{
  "hidden_size": 160,
  "num_attention_heads": 2,
  "vocab_size": 8192,
  "norm": "layernorm",
  "qk_norm": false,
  "beta1": 0.9,
  "schedule": "wsd",
  "train_tokens": 139300000
}
Each number is 500 + 40 x the weight over the matrix's rms, rounded and kept within 0 to 999. Layers, rows and columns count from 0. Numbers have three digits each.

# layer 4 MLP up, 320x160, rms 0.0892, rows 160-203, columns 0-159
567465402489505440510471461503478436564526520529492555458460485439425440486382474467490469537522460486579481538518467538524504574579485475512481496533499566499538522513462585508527513542470507541490476526533442486493454467435576530489561451649524567459453460593531497468459470393542542422490479510510520444517427419533502517510442434578494517469525518508559431464482445494476498416512531464442496511496486449479588455550485517445487566526460506525512578509508446513463454518483491
499449547467476518514436568473468480468451510538493489519436474481517475548490475488510490521529498541488581507468503508517492551550500488504433490536506542523523466524513406510504505554524494565493538446531494450523448396442554507528482504570575461560513490524506475463521597508593500534502539481517450544495488472446438508527435464465454495517495533476467526509475446493476511412541555484481504517529479572524513515486486482440467487485458550546510487529491472499534573501540511
568505426502488510522491517527512549523566451486484486477458429423491514491501525552494503577441445496481532446512534530478569518515495508503403489452484481564519446502512460513537453463459557477569489512562507377542569506505518483486546499512459555420413535521502484467435457490548443503479523536525539562472497461497497554452484512569404559507451490472470457528471539512493440436450537406503486450485435471518597494565484495510493494528545486539534529493508563518519457562518538
472464467516503479511522510409417492592507462492527539489502543543493473432518530557448496532504469506363520502503535516455565498482493519525468503470469480491496534531456484505502526450468568533480477523487533483481497522433529475497572557471482485526436516503474483514428508579515490532493436495469523482449512546541504540486499549504423481564558509507455495477540488462478461433440478528480486476519468416506503533489486482579507504567538533573520504515548465517462499497483565
537555517460505493541439552467493502493529580492482489460482556471505501404515464476494468524472492517470526462521447532597450550492497535534490479548560467535478510534463416499516537506441497515542455476554516481498420531531511484517458513563518506512552465524494486490504480558526490517438550464543413503501504456507492513499489466566552503430567480494498493540476428523501433472487587483492444522501494416544596511514466482503510526474515508535532529483481481519441532470490505
434529419455521481521483521548429437528542425532581422508513452599538518538516433521475444519524519563497542454483444536538538554576430531621466482508484527410587559640417491541563539466529514517526406510523507512535412460406485531446565449580511502492489484456412493576454427471510549411529423454532486476553482513527499497479457487516491490526438575497581493380471452492436505442532539473445500561562485511576457545533476463488485529532516473506539442605499478516558585476456445
541536468507499449530496487619484533505501565391533472439439522561572420476525498448488545513483486520448535508540420519486530585489512511501460481532513463552499465518432476482523488505489441494545497524523514495524483527479528497446485527480559559495496511538491471477479469421537530478515511530484424427499498510490480570551440539491486519483553525415474471541558484471496402505501553475483532506495462464527547487555473556541468463476537464535500487484488478547528466561456457
519480516482426492494462524506513507472512541480513473468498537488481476488506508477509413495430471532524524473563536495570521527465495433553534496513412478485480434529494459469518504521462526511517486501484435474490519439503492509568560509481542491451495525524511472521522517572553485521458507452517504533487472494437484551545504507504514491454445512507553483535493495501529491494504467505513451512474483531549484491514485470530530511491489539485491451538519501495488548534561569
477446478572516497529510499383506458524550536470479557505505512502502527553554507483399506506478550557479463558472463476423538479538535534540483522509529457510548503502477606492540504519488534524488530545516476490442497581464509547487572505522558429474412463496451479457492496520502491531457485611503502480492443532541396461525496566529454498475425500604483496459459501502512469521471437490442423502503497508485556484543466475479404526546509534502466489509512478476516513523480467
487480483504525523406440456509454432542522537421486505414456435552487487492423462468531446506501475557444470561516572487484434513518493515496500533586492512511626458508479520497517469533498511517456470492519525464505459507519477468506510444489515521455436518477490522499493482534528547551605514486485382492512513424506477510490535509496511459494451546538534580486494483531476477521452480450441466519555427538527491586516499493530477477492521555543538498493577509504545547481454487
481483512462443547510416551544520422511543534466561499457451459481418434468493465471499535507468459520419582504460529522515483536475558409482438444457522509459543492573460371522535468523412516473552541506515551468525543476527515583481470537573553471463477528584569516415480447525576506465557505485482438511476500510541538530495503496518488466502482520467524491551461491482491488489475503454532489474531459452542520498496484497503503559558531473508510479573516531492513510454509467
525485517500544500517463492540503435470516476425463449557498480483509456432450548505452476474561475523448512568528464465519471566528541459492457508507474503513494565489489475565522524470424440505486457542585483479502524550449499529549466494555687480482470527506469549464448575434491602493504453490486478476434468531582559499515509481511470436453520527595483481454475480516487471508520421528488566601483413543462577483507462450500515476467469583573536563529511517568478549453561401
526532453527581509519520489485467517558567470443500474485447451553517442566401485469546431501557505527497537531537487515531476496503499487542506492481507504557517502499479522512527505524469438467467468494585494519481450450499501543574484517487496507465485499505513467523449542467506561509534488472479440520505446534459543482544516464533519517467479505520484462505484501491499485480539415455489476486499480536534525539504488520461506474505482556504482485534518563499511521500440462
538449417531518463556536464489497459489527500549473544487514486461527523482515475521508463540538549521488478514525459466488472510534483567544521520555557434544443450471481529475536509460448532480440463479472538422517562522445500490457526526445503442499456501533527448514447535524558497473500520458467502458425477566561513461548520595501470488488430508556406535474498529495454591510475508522545472513474505459452501527558442544492550500521482547494518546557505513474622410528457496
489535539481538562525514532488437478535468442477542509498506459533532453549476420501472520507542439538577533544500491485468531503505466569538508467574510505455513482545445510497521601503517465494474484549489514503485518507436478436527512470538518534582440469547515512411453467512531525505473439486546501521481480462505476404465504468518521509478463481508538473535520490543482473521500357535555550488556455484528525492468488501545439524564475522511466497479460520522535482484502537
465515488541532471480461505485519474495492537502528472518473517516471527487521435510522465524493494540520449522536529570522534507503560479497526529544506476498524520525472535496525495487498521485510453483570513467545451453493494534491512467473503464540513480520433462506512496491480500557532504505497458545504512507519492547481479555474532496512514526455449458484442577457462544503465534542477497526458538486568479561553509513545507473454529497479545528501512512520515502504542537
452617539522486466528486497438454544555528573495504490482517511483492479498544537488477477480456481572456524481534485521483495510483472505562518507489456455465514522553453528464502499460486524474529433587535496485466503540530570537490486509526514468476533455512447480529466526536474513526523524476507489534481475491522464536543462452500494566502526516485494528486535484513494479466507519487500524568479444449485481466494495473442543527453556510500507533541551484512486500518531502
488523499498441511508400465535514499495485593456527498471452518479461490488493499521512429500439474507490476489534492474559539527473540509527428488540499485571472494525525481575512466572433477509516513454563433480471450492492507472509495490455529535495528535493487510508510490533507473480519536522488507551468448534504516543510501508509536502510516552478558525502560481528567493499467461494494464444509534475502512509557503489518486477434489451501494522504503568429550543496469513
419554482558468465451525490448492435559538499437539464510443471561497441546426474460475519497447490599537551515511594588513574515471467500556423462537467449470469537472539453541524544468485552476481486509516499456505535543522472495525537488454538510445493533420533504514498430532548546459526537484586373462512493571451530483479532429499486505481427416512570493541496495468506450552549513408468556469555498585544529512504447565502451417488546562451533555506570529518527486571494466
508537440502485524448478563525541527540514468462515526476509503471547498541460503460525507527394534509492518515550513558466478517506477461547505471503481498471512598474458384494498514521450483516519493538549551490482476529519566569494539499515524498466433560496485403489454468478494471528490484513489426452528506508556554505491479488570532452456480485462524508455473441470481480519531511522587523510470501495554563521497489456511463469468492514505491493508528567466523480508471442
572563456594514424510496473523436460558497571426499529489488529559484446532446513487471501537481485525512554478477517475493511537528483533509475503479527469494461534507490486489522467583441483549535518476510487464519486545518491529488482514539588490430470480502510457535404510470528545488472473554531522533507440545481489482474491490506495498517499510564554459443527543514459528491542454503482511478508496513489522494492450475488496576518498532494498570519459476380480511513494507
545494523516504452512457563506491478508501429590507507459496503509508519539563533537472438508499510502515530485573445507476506481456481482495519450500500483530519517518400416546498535478480504506498456564490565455493504540507521541520513435565523477511497494529521471462473493508521549551461455507510513445456495476499501562520496490496484528495525523457537478459522448518468475475542510458512472519472459526508503480520475473522499510466473485530578555519525497541538497566560452
484500470462457548565473550538504574507524472524484460573441431511522483537417491516500440479542499541532538448488465538562489503490492445511465510548511476518519467490463521541524524430446578490450508494519474449484516464517508484564497435487523468471508494500493468492566478508541526486508521503510477520474487495496456472533504447545513534488453522499468494532503497513483510486476464422488449478530478508489479478537473539456503501481510512502554490516517524516487460567536571
494493518552537528520560542515455407480473537480479476532511469450479549495458457503440512549524504531529480490453499514521457498534543509457463502445542480459531493465452545492511494483509519551511507540490505491505534563516519568488482536521499476509476502478474510459552451535528509509515464459519487525467492405461531478468527528524531533432426525543509496523495485488438485569452484526498559492497521420487545508486486453476478512534478521520526488514504452460538488551489529
406509526537531500541494470514491461526527550489507478549429474444430524498513439499488451526518399464527483481498504512560466491535474468488470540515455466492527526491527555549545509482527518472512554506523454471516516477508549459501521481484522472508599475522463503450541514511520528469554553491520535558420493456508489537486546472544493506507479549551513452475463447482489498536490485509401515525498500467478449464561473466403450514464485490547533505442512423526493526514510513
462486536503483524483483568489487511511476479491489544526535464491539511506561522587486517493517493563452498506489485518467529510495487475480499459471502508463503466525490485538511568534518567529506489537515536467519482501499522487480505467490490498536531450500549500463504504566512466526520447418536449534518508487475483526492481526459465522516481457467493529529436520489507506531503507482483453488524547457556461483485496443522476498607542545478532451538510529516573529483529468
468475464450506528475458539478512478509511550498457542451485489470490455481491523507473471478499519502586530492544463505440516469473489560496471486520423509484518483477444484486514469464457467527508517523546434541528462405465462523501511472531500530445457492594463506492521531525509535549494503473520513550516371474494432474537491499521484499466481523534585507520511513517489494465512519512493518504518517507523529520497465513591489479492457542521520478536522523494503461515571538
505463461507477523568426491554499456535539574453535498501449468476421418455456520448492548535481443530461535515511509502465510469525444555512432444553496508457528437528469462518515532471468499484489567481512484459537526491463557568471505500508500585480469492526457482493477464495550441429522524460555473556513421412446431518482484470552410475412483574529587468559512515472539432440554521484502508519481457431508589529524501495530463496587520549512472498536513485474508485542519488
589507512536499479442477510525476485503494524521517504413509523512492519485504495576509520544499503516462498526520496464506504549491545498497483506525492529538531473569432440486497487516523533533505425522489522443525469502488613477439519558561522499467458420542528431467495509495583471463505527479437430465462490489472466510493413533451445464487521506467534501525537456524504468467495525516557541541436491543543611530534486482536477457533526503487531503556474557487537599499500397
507575551450505549505467467463491490512495485420500503476565477496501438560504525541420468497518460533496488507483495510455544566467549514521470439534542528437531481533493465507497479478488460490501535622494531461548527496427501607493492534534554461456466431547505495505520509465504538441458488499467513460523509497501425534522444463471468571483492479498527526500522542470511562430488486448536477532446456506479473490482476516540492554497585511478472499538550496492544544546549481
438495529536524522385463481572471517460519566526529476487500516490470448469507440454502495523498517505472511430545499551543519544495455488495475502601548450508504436511452484548526516499500509526564505505487475473490521535515556527504491433566542387534489456419507508497528484495522495474503498472554505474496526493446488509489422576524465488481482513478492526477481459468555451472467515490442513471463534481533588513555456554567526591483471509530441501502505485461525531506467483
475578468435555481518469566517486558575542554517468489461429521501459487497487552517508503558487464494526543541511489535478480549512458535448531429456467534458523420537528519517532500489505538475458472581503466487540465490467527468519463450478497569527559471510503474483520529488480497495594523495543373449494501499485463557467495518548514443549462419435575511523480511505501534500471556467499465460513510488544518486508450464464443458527480460464538523497491470460587504525537496
537526541504552533537527517514529495552532459503503471479506522476492518495450537471466544494444535487437461488451523491471480475451499618457463489499489417509505444456455533489548485487510479511459454484476489493516514456481527471470521527532484552565487511467567504514497474449513521496495520524529452433494487568536430468539457588592483442512419582445389445495532473502475523499432444492578579457417531451482530529515488471480482460516492579576541536499438433482524452530494491
526514500491483428521544518499450443475437533428543481506482493438481551521484542492475544523563546502522464484500482459539483524518506526531538507512555484423488507501469475503491544474500475515512497543513515425537545469472489470511557545514500505501487529470485460492532502558531523572471541493515505469471528484552500507500454443460469549463487496466558488506516533523456501502513538476472475499455478448506460564504481469504511459511517463555505521487567525558524528514595525
535467344549516523479507509570548504484501483533561537450474518540485553549505569509511489486478566489469412535500484539449587498505455529483398409467505462469523513480450496516537474518508451515490357489501487408546487582507537541503523501494546531497537501509427407548495516403504468426420474488514511507496495490533475494406474532571566556461536568468474448535590472518526500519532483519508563464455541414476528543530461530521448524477457519533482620557502474462541467562428452
505448535423502509496447468525418532583542542494443514438561514477511473507519456475472533577453498519469509503605624573543493419499487568557430460596474497477547459523477492507515472464508533578453508478476531462558492550478514441497458539460474508490501461498378458495461494514500526490501476551569471621524404484420542573550448455490494457492473588486511468520497594503448499450516451478480608436445512547548579543449480548491519463518566557564515445483556522502480402531603522
526456435537572471498459520454427505467574544497530412483466494517517526532495549541511516498504541580526609492513519511468478478458541502472468474467441513494584501504449490549514531463448488545544452530526515463532447551515522489542513477480510515486439549502494468465436507505528519526565472457507401449516483504484489528528492462580492460492490531488532436469474491501482484444505477454423506431549533440552533533460488420471479438514505484476595499488569494472559516501443457
458470414476492461514491580514422581478504475556549518526465443483468527555548518522419493547460456531447550563461493526516467509573496544541496477525498501512519472507527517513522528478482559558523488487469474454533534538444566486468550531542463597622564489495468436416522428425499468586516478440527427474488503499454409491497507433494492493523464450472497507494492501485451514478516547464488496552563481467502486532532456505470409464537539470519527631465525545471538495528486503
428479457518499517523498456561487528554469446433526574473537461556522471529502498474446497514494510530514437478457495541436564493524433503606453485536590506512521492520487527453519463529479540605465450541467513444517483523472504570513506572496523528472427452501510472511546517467458484511505454501527481584488511521455497555454478465490476546515486503454513535482538551510487521417520471442557498487505500492526467516492476501443494553498484528482485436569487531464541554566515558
512577468478591483540523548568470485568566480507538448536465501571371529508476537504474417561496351471455531481521422480504467496504518515486527534580423480476485509465482492509560592498414479458434438476561479504509463477393545514542533498553555494514463524546509517466490496379463570430521487502456494463508462466548475439572509459611507466526513557528504468477507395497480538511483513506503569463423447486524560479481474419455485437511502484621529514495501419476482490538513543
584516421481522490504453537459562523601536493458480418473499478470494478429532399485491502520500483531468471512530509467479396535562513543508519538452533480428522453505453541511572584484530504577468464589496519515508509521529442477466511483531478448440504432526444503476420531478511488408501527544528477556507430520468568506487440549497497500501424498573455541469508475503505540460470476502467530510447518451538523491557491603470494498487483494520520479520489496393478506483497549
412572506453490505499437518468470489580545449478484470519535453546460514526467399506392497520538503504479530545499457528531513438554534556435497484532494567502465561493474546504532489505484475497464519494598540516562439479455531487410555506581525460455520536537444431529461553503538538526540508508536403479498475517520549597495514569492432514467488459569505501494493439471470446468514519486458487500459384548513561564475473470499429532428535530503490475472423507488535436525454511
412498471455455463439456549457532569508542453503463452460525481519532513503462500519486455564448476510511510562549428516509500562493510464570502474496456460519530449545525555480529500543458544471555427491476521492513476536496522413530519499556502529432543449486482416461557518490447462533545493496514479528477485501513525483495479499487501532519495533499502524511506443549460475536519490550508487503526481546548476510525455556506477448460483478515527546487513480501511527588511537
488480538481529481490512552472435468514499467538517446477522501476468621518539539555450463491457568497525440501475508487498479580428575506443500513503506530495503500578432410443530590508474499566486479509517453458530560354471549474497608462565542521462530408576495485491448528577617525442466432521498509554467486456538436487555436524501447421530392533455469509515506498490483472486480433468506499463454499537523552547458466453589482519505550545548470476601484551493466524597506520
# layer 4 MLP down (transposed), 320x160, rms 0.0768, rows 160-203, columns 0-159
565490389479503498487538535458552456466426553492510447488435522451535559545452509534495541484539523507513520550507500440538466577516509524534464477543419452537468513469486524460305502489477520485481539428489449454477471556540533466503544559527533549495548588449468444521504518603526507490486474558466524471480449549479473463567458500506487458464463492435457502536482462484527508495504535503586494530458470562465477477511569500544454498483417489574619483528554487511539455524477500
530525497533465519492564433449423501514430463511511510574534514435524498426492559474477538477490585479486468509436509453495547493506518509468535521450500441446544504526493483471503519489538490512492497489452507486503496513499474504494497524451493477497514501502480457508539479517519554487491511478515425473631503562572450529569501497519569578506514492493513458519487492508506536522533486495532532426493505450543535492500453491485489536478556487471442546479480547532407478525481536
523457470474488538484461504457582501428509565514503520501547562559514438542441516561521488471515507463505561532520438554565510488515521487503510545513506497449574457526477512496487482510555484487550544491471472428489485463519553490571457482471496512523521511431519548509502542503456483489550470482506592498473486561473495428533440469535541488433482509449453494460490450524502493534509477463474519507496616542545495498562501472483526433486456396465560482520530468514509501459485428
516496603501483533563485515517521493466550475558500492480493477528476497548472499446510498474527477565534476459452423509438448509484474533512484505531543488513510468522494497520547482546492488485492536577450487483508514424474509601453462473524497538530473535465488480473474503440545442505454529498439443510491505555481587474537473440557513538493524510500543506502525539484527525600439479513526492528462519522508450470476483477476547466476495517511482510507486472510524481526453451
471518526483487449488545457414490531495518477458516543485503428525479508531549510469524518524516474496515565493548513519460545532521469540520502526500495542585517548511467537518505483520448589526439506501481502540489527540518477537502485502522498485443508481557461460425430463490474466473480456485450540504519521452513488425511491496523503523581451499506483542432466490475413482490507505504527512550517543473521467592478556560530550421512511543453476451466498476435537437481510533
611473547549542543467515563517510576494513484542425500466463603448443475543454505489524458567547454537501431540492519518446535572511469498503560437501487509515442451429595505459505491468497484406491496551428545451492503513437502470519611389463438514471519477450578434479463536491515457450505417603446594477579468561527515570508438557486519518458496469527469394556460546531456474523500516518521455441500528425562471465447535505525471539597504561349474611488423552492512554513497585
517533555563507449511495521495487493499503574445522474430551472504450451514531447528530543441478447499451534551489501515517494544515501484475506531500526569486543504470566538458403543463535480501457540460535509576530534461472464564519547459599451492485496459529500542429454491520489483465482507519484456486478528468526472508500503470479514497533474472536514528421501553440490491472480492488439496547546487555549464484516587450523430516455473452511525487490512534542444528520585590
534511530448508518510558535406424541473560501467488498529450500517497510540594465460525481437508482473522496524521513544499500480487426466473544492466500445426505475512477424471537504531524565532513487446492516484524525492487539560501546508524503457497498518492514511509453472459525532485467519544494509518543566414522539463479549507494504514529433463504443555458486483460532495465483468552513502482533509526519527461480552465498532523567521560495402480515468518468504540555505523
523485519530452530519521503505505515516524407514513547487516533458515417514460529504470447462446530491529533527411491468512407499536481514495474465508501559500456476519526463527543497495520499572531460506504543544543519502499429535531531576504501512505612522540609538581486481479451556502476459571495536460465485500482499533452470482492450559494466500452452461498465511484508564498495535530548508421523426473468506525420478446496503483523473505510497410497538489514485590491509518
510557457525510542524512544493518462522448450547500496564491543484516555466556528507549552534549510455555560440469521473453534456492454487520471468482494545514517530525510483519443478484452520542527477515534500556553531460501519510549489516545441463456570481506471489528439559463441501468487581505513509526511514516511543406523496475521487544564531463519544467433542494512442401507453447473456453469526471487442550465419515503434517530524525461475479434508477488517555518493525453
436525534533524446536455567509481477457497499497543518497497484496533487463528476460499537442535513524517518553470409496498448529484476475520557538502536568493459505487518507413498525486568523558549507538463482452508457519483496513476468493513501474476465426487539522499502501454537488461505537534431480582552461529473545473562543473520564487476509464516514515469428550495415470579481544471440492563487475552525434480466533529568523451497474557473496496477485499496559504500536543
527457414388566492493414487463521504495542531487458479513482494478449519477503549515534454498481515543441498559451516550539525477541480528490554498536519484432509499520517505458797529534510513536418501497509519497499481535545538478466463477479525459463462535500463498510476423541465519512542456520473522541533371505535537516532454433497515426512463585470514505589525477459466480482530598488500519564519459533416530530520394549482478467525497527424559565508502465471483497497503537
544500542439442456499504472489528494468433556477479503576510500528517494507523550433470515462542444501543504464527475454494498499498508476519504514552538506474446518510517482511413482519530523482532589529487514446506492496507533433447510562530482473528545488491490520576524490488449539509452520457497471481572466489522499514498523481513531492529516482476554489486526542531488493488478531462542442483539500503517457475527501473514513499518486526464384475499505481541489459476562471
490464489531479522474497542465520548534534530540520546606500466515553532557516493402523492545513521516473516482437483433497510479503527477504484506360478499514491522418487506484502454496547508543514520509498469443501568541556539422485501540472541534494549475543482502479489556508468512528483396491545436537530494501561470522477549481539484504528451466499530478481443522497464460494518574496503435486480522467469428402504555585487508528441476539488472471508553541536537448482513508
525458487482544503494539502448551499469535576539522499504457472445495475539548541507524510571508530505478538496488475400525541547558454537507471466477496483551530499446535435504466423448515499464547557420507510564525438518533494530585483447506458480534533471490512454632525497474531489557527473486492432507584478518495564532454471490460484492513537416490487510463435495480460577552491547476485434482481537503481511563504543482415541476462482510510503423519523505531482521520488450
501518505448550496511509479520496514509500484517487476501480517514525543484487504530565502499537490504517524504491511444484500439443503460497496489486509537503483514518509495474421487467529468527492564466484530481462526508526497516506500476479448498452502529495498521533507503494504491536484513494539536526523501494500504506560530470499539468533491499521467452469502514467529543537533510501480455495488463478491517491487665482485521485537497483446524497469484521496507492542467460
483495500519517476485519508541477524469479481505465489548524536535491520481552481463500507475493461462535547517510514551488457505470444498439542447511463443511510542524523496545568517448575498512509559450524519499524539509515452599491497416496467429503481503483521591513495482472491551482515491505521465465539629503558511471451477462545571469503429432464507540493465522493486506424485556551455500498584502503502474480488468488520505501503466531505434478489464502475494492515472546
460536522491513522518469501485488530457527497455479510523542504475519573505519494484471520575506476548516506548492565530467510518481465502438499469441498515518550545520469431557490518481525564486509475457484547473472479525500503587516523504507495452512511493469498532520421486397448495496528519507498521491500563494588521551498574472558508479568454480532517542509443566469490508516503470513457486466545470513528485495439494434470482443501534547498439506449479464468460517517502489
544518530516469522508500446513485547530513506516504538523420530504510475518498553497427521519390491521547517471477553514535524486551518457525496451464485469506546526574513551517498483473501499534482491500524409553484493546515529477482486597560510450484484520524514586503418446455457527532466516505487547515465487555485492424488496507514445404484541487463532412493403517543494436539460558469532430483540413537559538489577586483414487475561477503480451444417538467549497414537557528
490502615502490470548461484556492466526473519541547516501494489461467468500534491489533570564522497459492506510395524469460468512389451481543501517545452558490450466475521557454445497522536534509521546424497494554448491531460518502471548497538508446500519477532538524524518464517487470519468528536512488551501503529493493496530508543451504527503477479508502457469449496462562494492485555538525493537463502536459500498493559427473524511454491488468495516464463453458537485508539504
475485549488520511536389500524527459480516485557463528501535514503517577471473475452534495555472484527505495506528484436482452474461534459420500462531521519544510438531448451511383532399469469485558487545439551519470517508471486511511525496449453509472518519519512477543547512465480493513496513524529552514453519455505507525482518565532487456579549485427470476441531557607459472528469481522496494515524465494512537507397586448513491513507530499510551482416548475573424472539544534
453457482512504555578507531464476507550536530492487458520497480521507534419465414510482503490520505533560480531469523411442454525410415495535498489487501481525476516522495490429462447544511462488487490540512499470478506464554470535446497462435486477467531491546484572463464522513510543541485504463543488473559444529463516485463557496478515455475502526546490543490524472502477462484539524470500490589478488530461523544537581505525561546517517542497483511551463531461482503504498532
501499464499515473444553460479430512463464464470515517522493530481532510492537491512475547503461484516514429529465512464471475507488497559476579617443481471526511501544512536482588453535466535511500504488480546465543502505521537524494552520511490445558479491518463542513482510460530470514435507458426476487520490500514527529527515510460514508530507515421474468485486465493436503440540557551489480554484471492526494583468498555461495497527534470546444548511504446487470507496493488
490477489475494518552534549527449492548469534438495469474515552569487535515553462554428470421487458506563532527518487529504496469523491468527460521516528487510476514474512485525374496522541518474545537488492569477469496555547451468550477483493495507528493433506485561459530476475467535498480568462541482508513483446536491515457439500455537525538532454451505565460519523504548506531475498499542527529486506485526469505534528488517521426502479430464451477525479554456488516509516465
508474524414502468567508546550483489495508436463452475539499522489431534524485461551445484493539520442517397491469456543445454497460490524542526574442546538535485478548510514512444541497528434548544541465554493483475477435483415486496520499516494519486463534555484535571556431499430481443483492538521459480513494479492466495540429492450502571511503524525505588436578544474582429488467422521590547569491497504471539537501562503567456460505494471562475470470454520465490449504537562
483514458513565431502575479497570472520537450468498468489516553500461505487422505486446483505483526445536458526528527554509440521496517510485527507499492538464495520513491540523547480504485450499536444505527478558507520508554421428536550495514512495538459468508444485519509463500443542559472458490492526484521421478510513481542511493514548536486530481487474492476508496540489494491448495523499464527462406520443507569498543477479512508455445519594523508493528479513468488541530513
500593542510474486450525440453542467519547484502546496528512555513483501482520500524570470498523537515481529462467557474477481483415523508502465476505521499515509454488502482484393535485445492540532550484512570546514515529538514484482510471500529466486538469462558473524472518461471487492515481506494495506504493512478521484534494529487528484504482472526489498530496450482486443498500546450520496489506448499524543487565542509427491557514476507471491499495486515507497471490499509
539533521555506531543416490506451497484559565521452527462541577571414535350445476445522478493550482596458505441482487494488465443522521424507534516480510456505560476519462503469336467465549500529472517527495487442441548488542507418491487551491498460480499521488513542479467527501454477559554448510534537531491430491472526481476521474535507497507465453560510543449543562556458442537473494433440513573462529522489430431586627537448561528521476502513535531515530454500506556518483541
460533620561527460519555527490489512507463512512471545597491505455472491477511410462452483448510485520542483509529495549469472421424462496490558545495503502475526548458523549513502488527564494457486538454558521441486453502476467546540584484468562518529530405487471644510594447472450530520495527466501531506478440533567486498406567497437572532549487516469427572511466526515509539504433485513427479484556459382494491488540480426512392520477479517497488477522484473522519446509574589
510490447535505483504591532476522537481498469539483506530436510484500548521492475583526515475475505519561444486515521494497497471540523505512507537457524468462436516532493473555548476522432561477491424478532468380476479443512526532535541480445473497520565457553495529480492485491516497493519527416514579553467492500548516497479535479498505505564522495494539487471497569485445446573511472459473461493484504470525443491454534543465541541485522477545497501495446462510496418535542543
526508535534499526511449454494533583433579474508484500470479525533571439459436584519497542493514497490486621502476514473461503547467509506486492474498487513540511526490475509471474474512556525490472558511534508553493517532469522453498478457503509514499510551502523483503501449478498441503455491533484496475563556541509535491501457445484473487502443454535531456442476558506438569458521567483491451461529457506507490510425597477461535469545548496465470508532536526507520475519507460
467510462515444485524550477547488451471445478543584570494439507491483488439577499424486499556467505471532456400524459488501525482476498476504490570508573493443390477554550533509490506431486459495494517486536532456552511533496507479501458517499546453493561507466524592532574554509512513458511452502500498495542602503548531399467532515525517586526462492496501492514469548512531516498496425442477504531511587530451433504511506455487495533487544527482506486475527457505504477439503472
497515487530488494477428514535480483502491432438520492577518470470493553501526458527503506509486547504514415533527482473422454478552432508410519567473554508516471520465504481443575510516545507550502450485513494530549532420444429538454516444484511528503542539536468470474482478509492424478476523448515467530488526492500561489488568502480513456498501470518567556541561523506427502554480540482495502523454557524529478472543453494511544445477447603498548495480487461527465490533551550
459513488522535492546497526472498517521536471525482545536476470498519489459507448496519493486546476470537467540455553460436479515486468427511483444468471481517503529528460513449551476514600517502545478522465521492501481532558519521497479490458504491480488512511469570469456439463499492503535506547496437506523469483459504528526516481605561486468522478517514542474527520520447537478509480508531530476512513514513502482455613520471492502479491561469516491471476502449482499533462442
533468517512547457515447473560571532480460490439523509555513450536489633464513565449400543491562546403472477489435505593426524532573424603528479485485547471485538506497487510558533536576569442507522566478493523534495434448512515487410542471499531486523517508546497486486500483538445514480505415520531522551534560461443405502448445462505524576498504475447527519464445486495418498503481489467497422574498497505421484508542495521552480480485455516423511580491466462529526490431486593
527452464500519525454515482517470525498491407501537521584439530511506456443460524465610416541476539509527529520426463404471501556579547573531487483479500419509455496480486464533483522514494465476519534564499479461502480462563470459502506449520507463501521476519583518445473532457502490548479545498430408472525502615599451478530502464596472507513532489570540582462637406545478559466553505519474454549512507497443483493455496431470458540475487444496533564495603536444532577494542449
436479480503504555488530501510526532524474513591469553462460532488495509535526498419477514473497503456523499533494462445477521529508551487496580453525532441456498501568484520446446500557480509505525488430488534403478465457464487436512535490464400499569515490522510489515567474556519503457450489572490565436446537468495454491545517560425542536618426520420532457455570567500585535462487524541508482555488506564501503511477535572483487503381488417496556510525463470500510474500540489
501485504529516511488549410485492485502531525482491529572508453479408449544393522415517450513516536468475474501554550576516484497453503513473508539531532504506523470442480518436509488457491484491496500475536418433583510475557521501519469535481605464531468484505479509482546485505544547455489564545489564470457465462532567482556522504523560456542559591480504503509474514542505536534491586493553479473445423534447484468533448503438500477508521526453446547455544463462463472553487482
461488537531504562517498527531544513477526492455488461489499415517465551496437479475476487542447487538479457504458520494536467464537553485494553551495458519522499453449489478535596538570523517542579504481483546437523521498492563489528529456456521503483515460527470448520455491482467510576529502483479476524508480429481494527532515468519500434511465522550494525473515527513431481481545526453478398566479475414467471545516508537455498525534505529497521484548489520525496520479528506
549554493505460426538424515475501509468484554482474474470545575502484530503515470504531486460547494448443490516503533476520505564526448482560433482514538522526506494543453538491527486516537452497492451452470425580569511504459442493402482450573661447487446482530528523489473519511495511501498492559430456496367462560410487497426444545456481567458504464487405525529471504470522556564516465525516464582539482535448470523506436574532482524464442513585547523532533491534522501554535530
485496515474434498492447546534542527436502475520494500495515521526541484455475524483384512532465492543548493552536547523508513466453526481463556432512544537510475536486491473426451481496520509464521451511449505650505492492479403605561470427495509518527523469529514454479515564499481495544512474546461502461524376496541518520474574529487458498418551502476501475557509495496527513512540575432515483500442508531487436505534475443440464523486513476453503502496460488527576545503544507
525527503473511542441528468547469549519516534561468470476439450532544490481533544494548511513491518443533488505519457520489457486470437435572511568545470445455522472581546452508557481486506486477487566506508476502443493507440507457488530544575477432473459473482456500529543477480504520540452403503485574573541527479458454462527465505560495540506445457471457530501506583500492551500503521487436494543565520444457578498519485486541435518543503550471554476524477476509535484430479495
507496493506517533497486477491479499509488509506496540541501554527539530507518503487479459431510504529497506458531509551519525500422459529476460594462578501543411514485503497506456535531563476516483516542474442449459484444514523448482473460545570522515488529480562516487449556447521541483504530487525483460482508520503506457508518514509453497463462573460538478476495524486533464487472506480471450519493550469493501473474488500509503468560590484480493534483478507494560475520527426
549498521513501476509488554501513494525483528522508515452473524491410501519453474538447560405494559509459474459550512548474572531453453565500517516428611538498477486502495540538486458505503439525606457489454443352495570482501568515523508431465466575525523514462517511503530488504498476509544484515528485526478522526487475457458532447521541484533534537473499507534440550506505524507497486405466469465486536470441491430483517553497407528523527498498533459489545438527497532556505416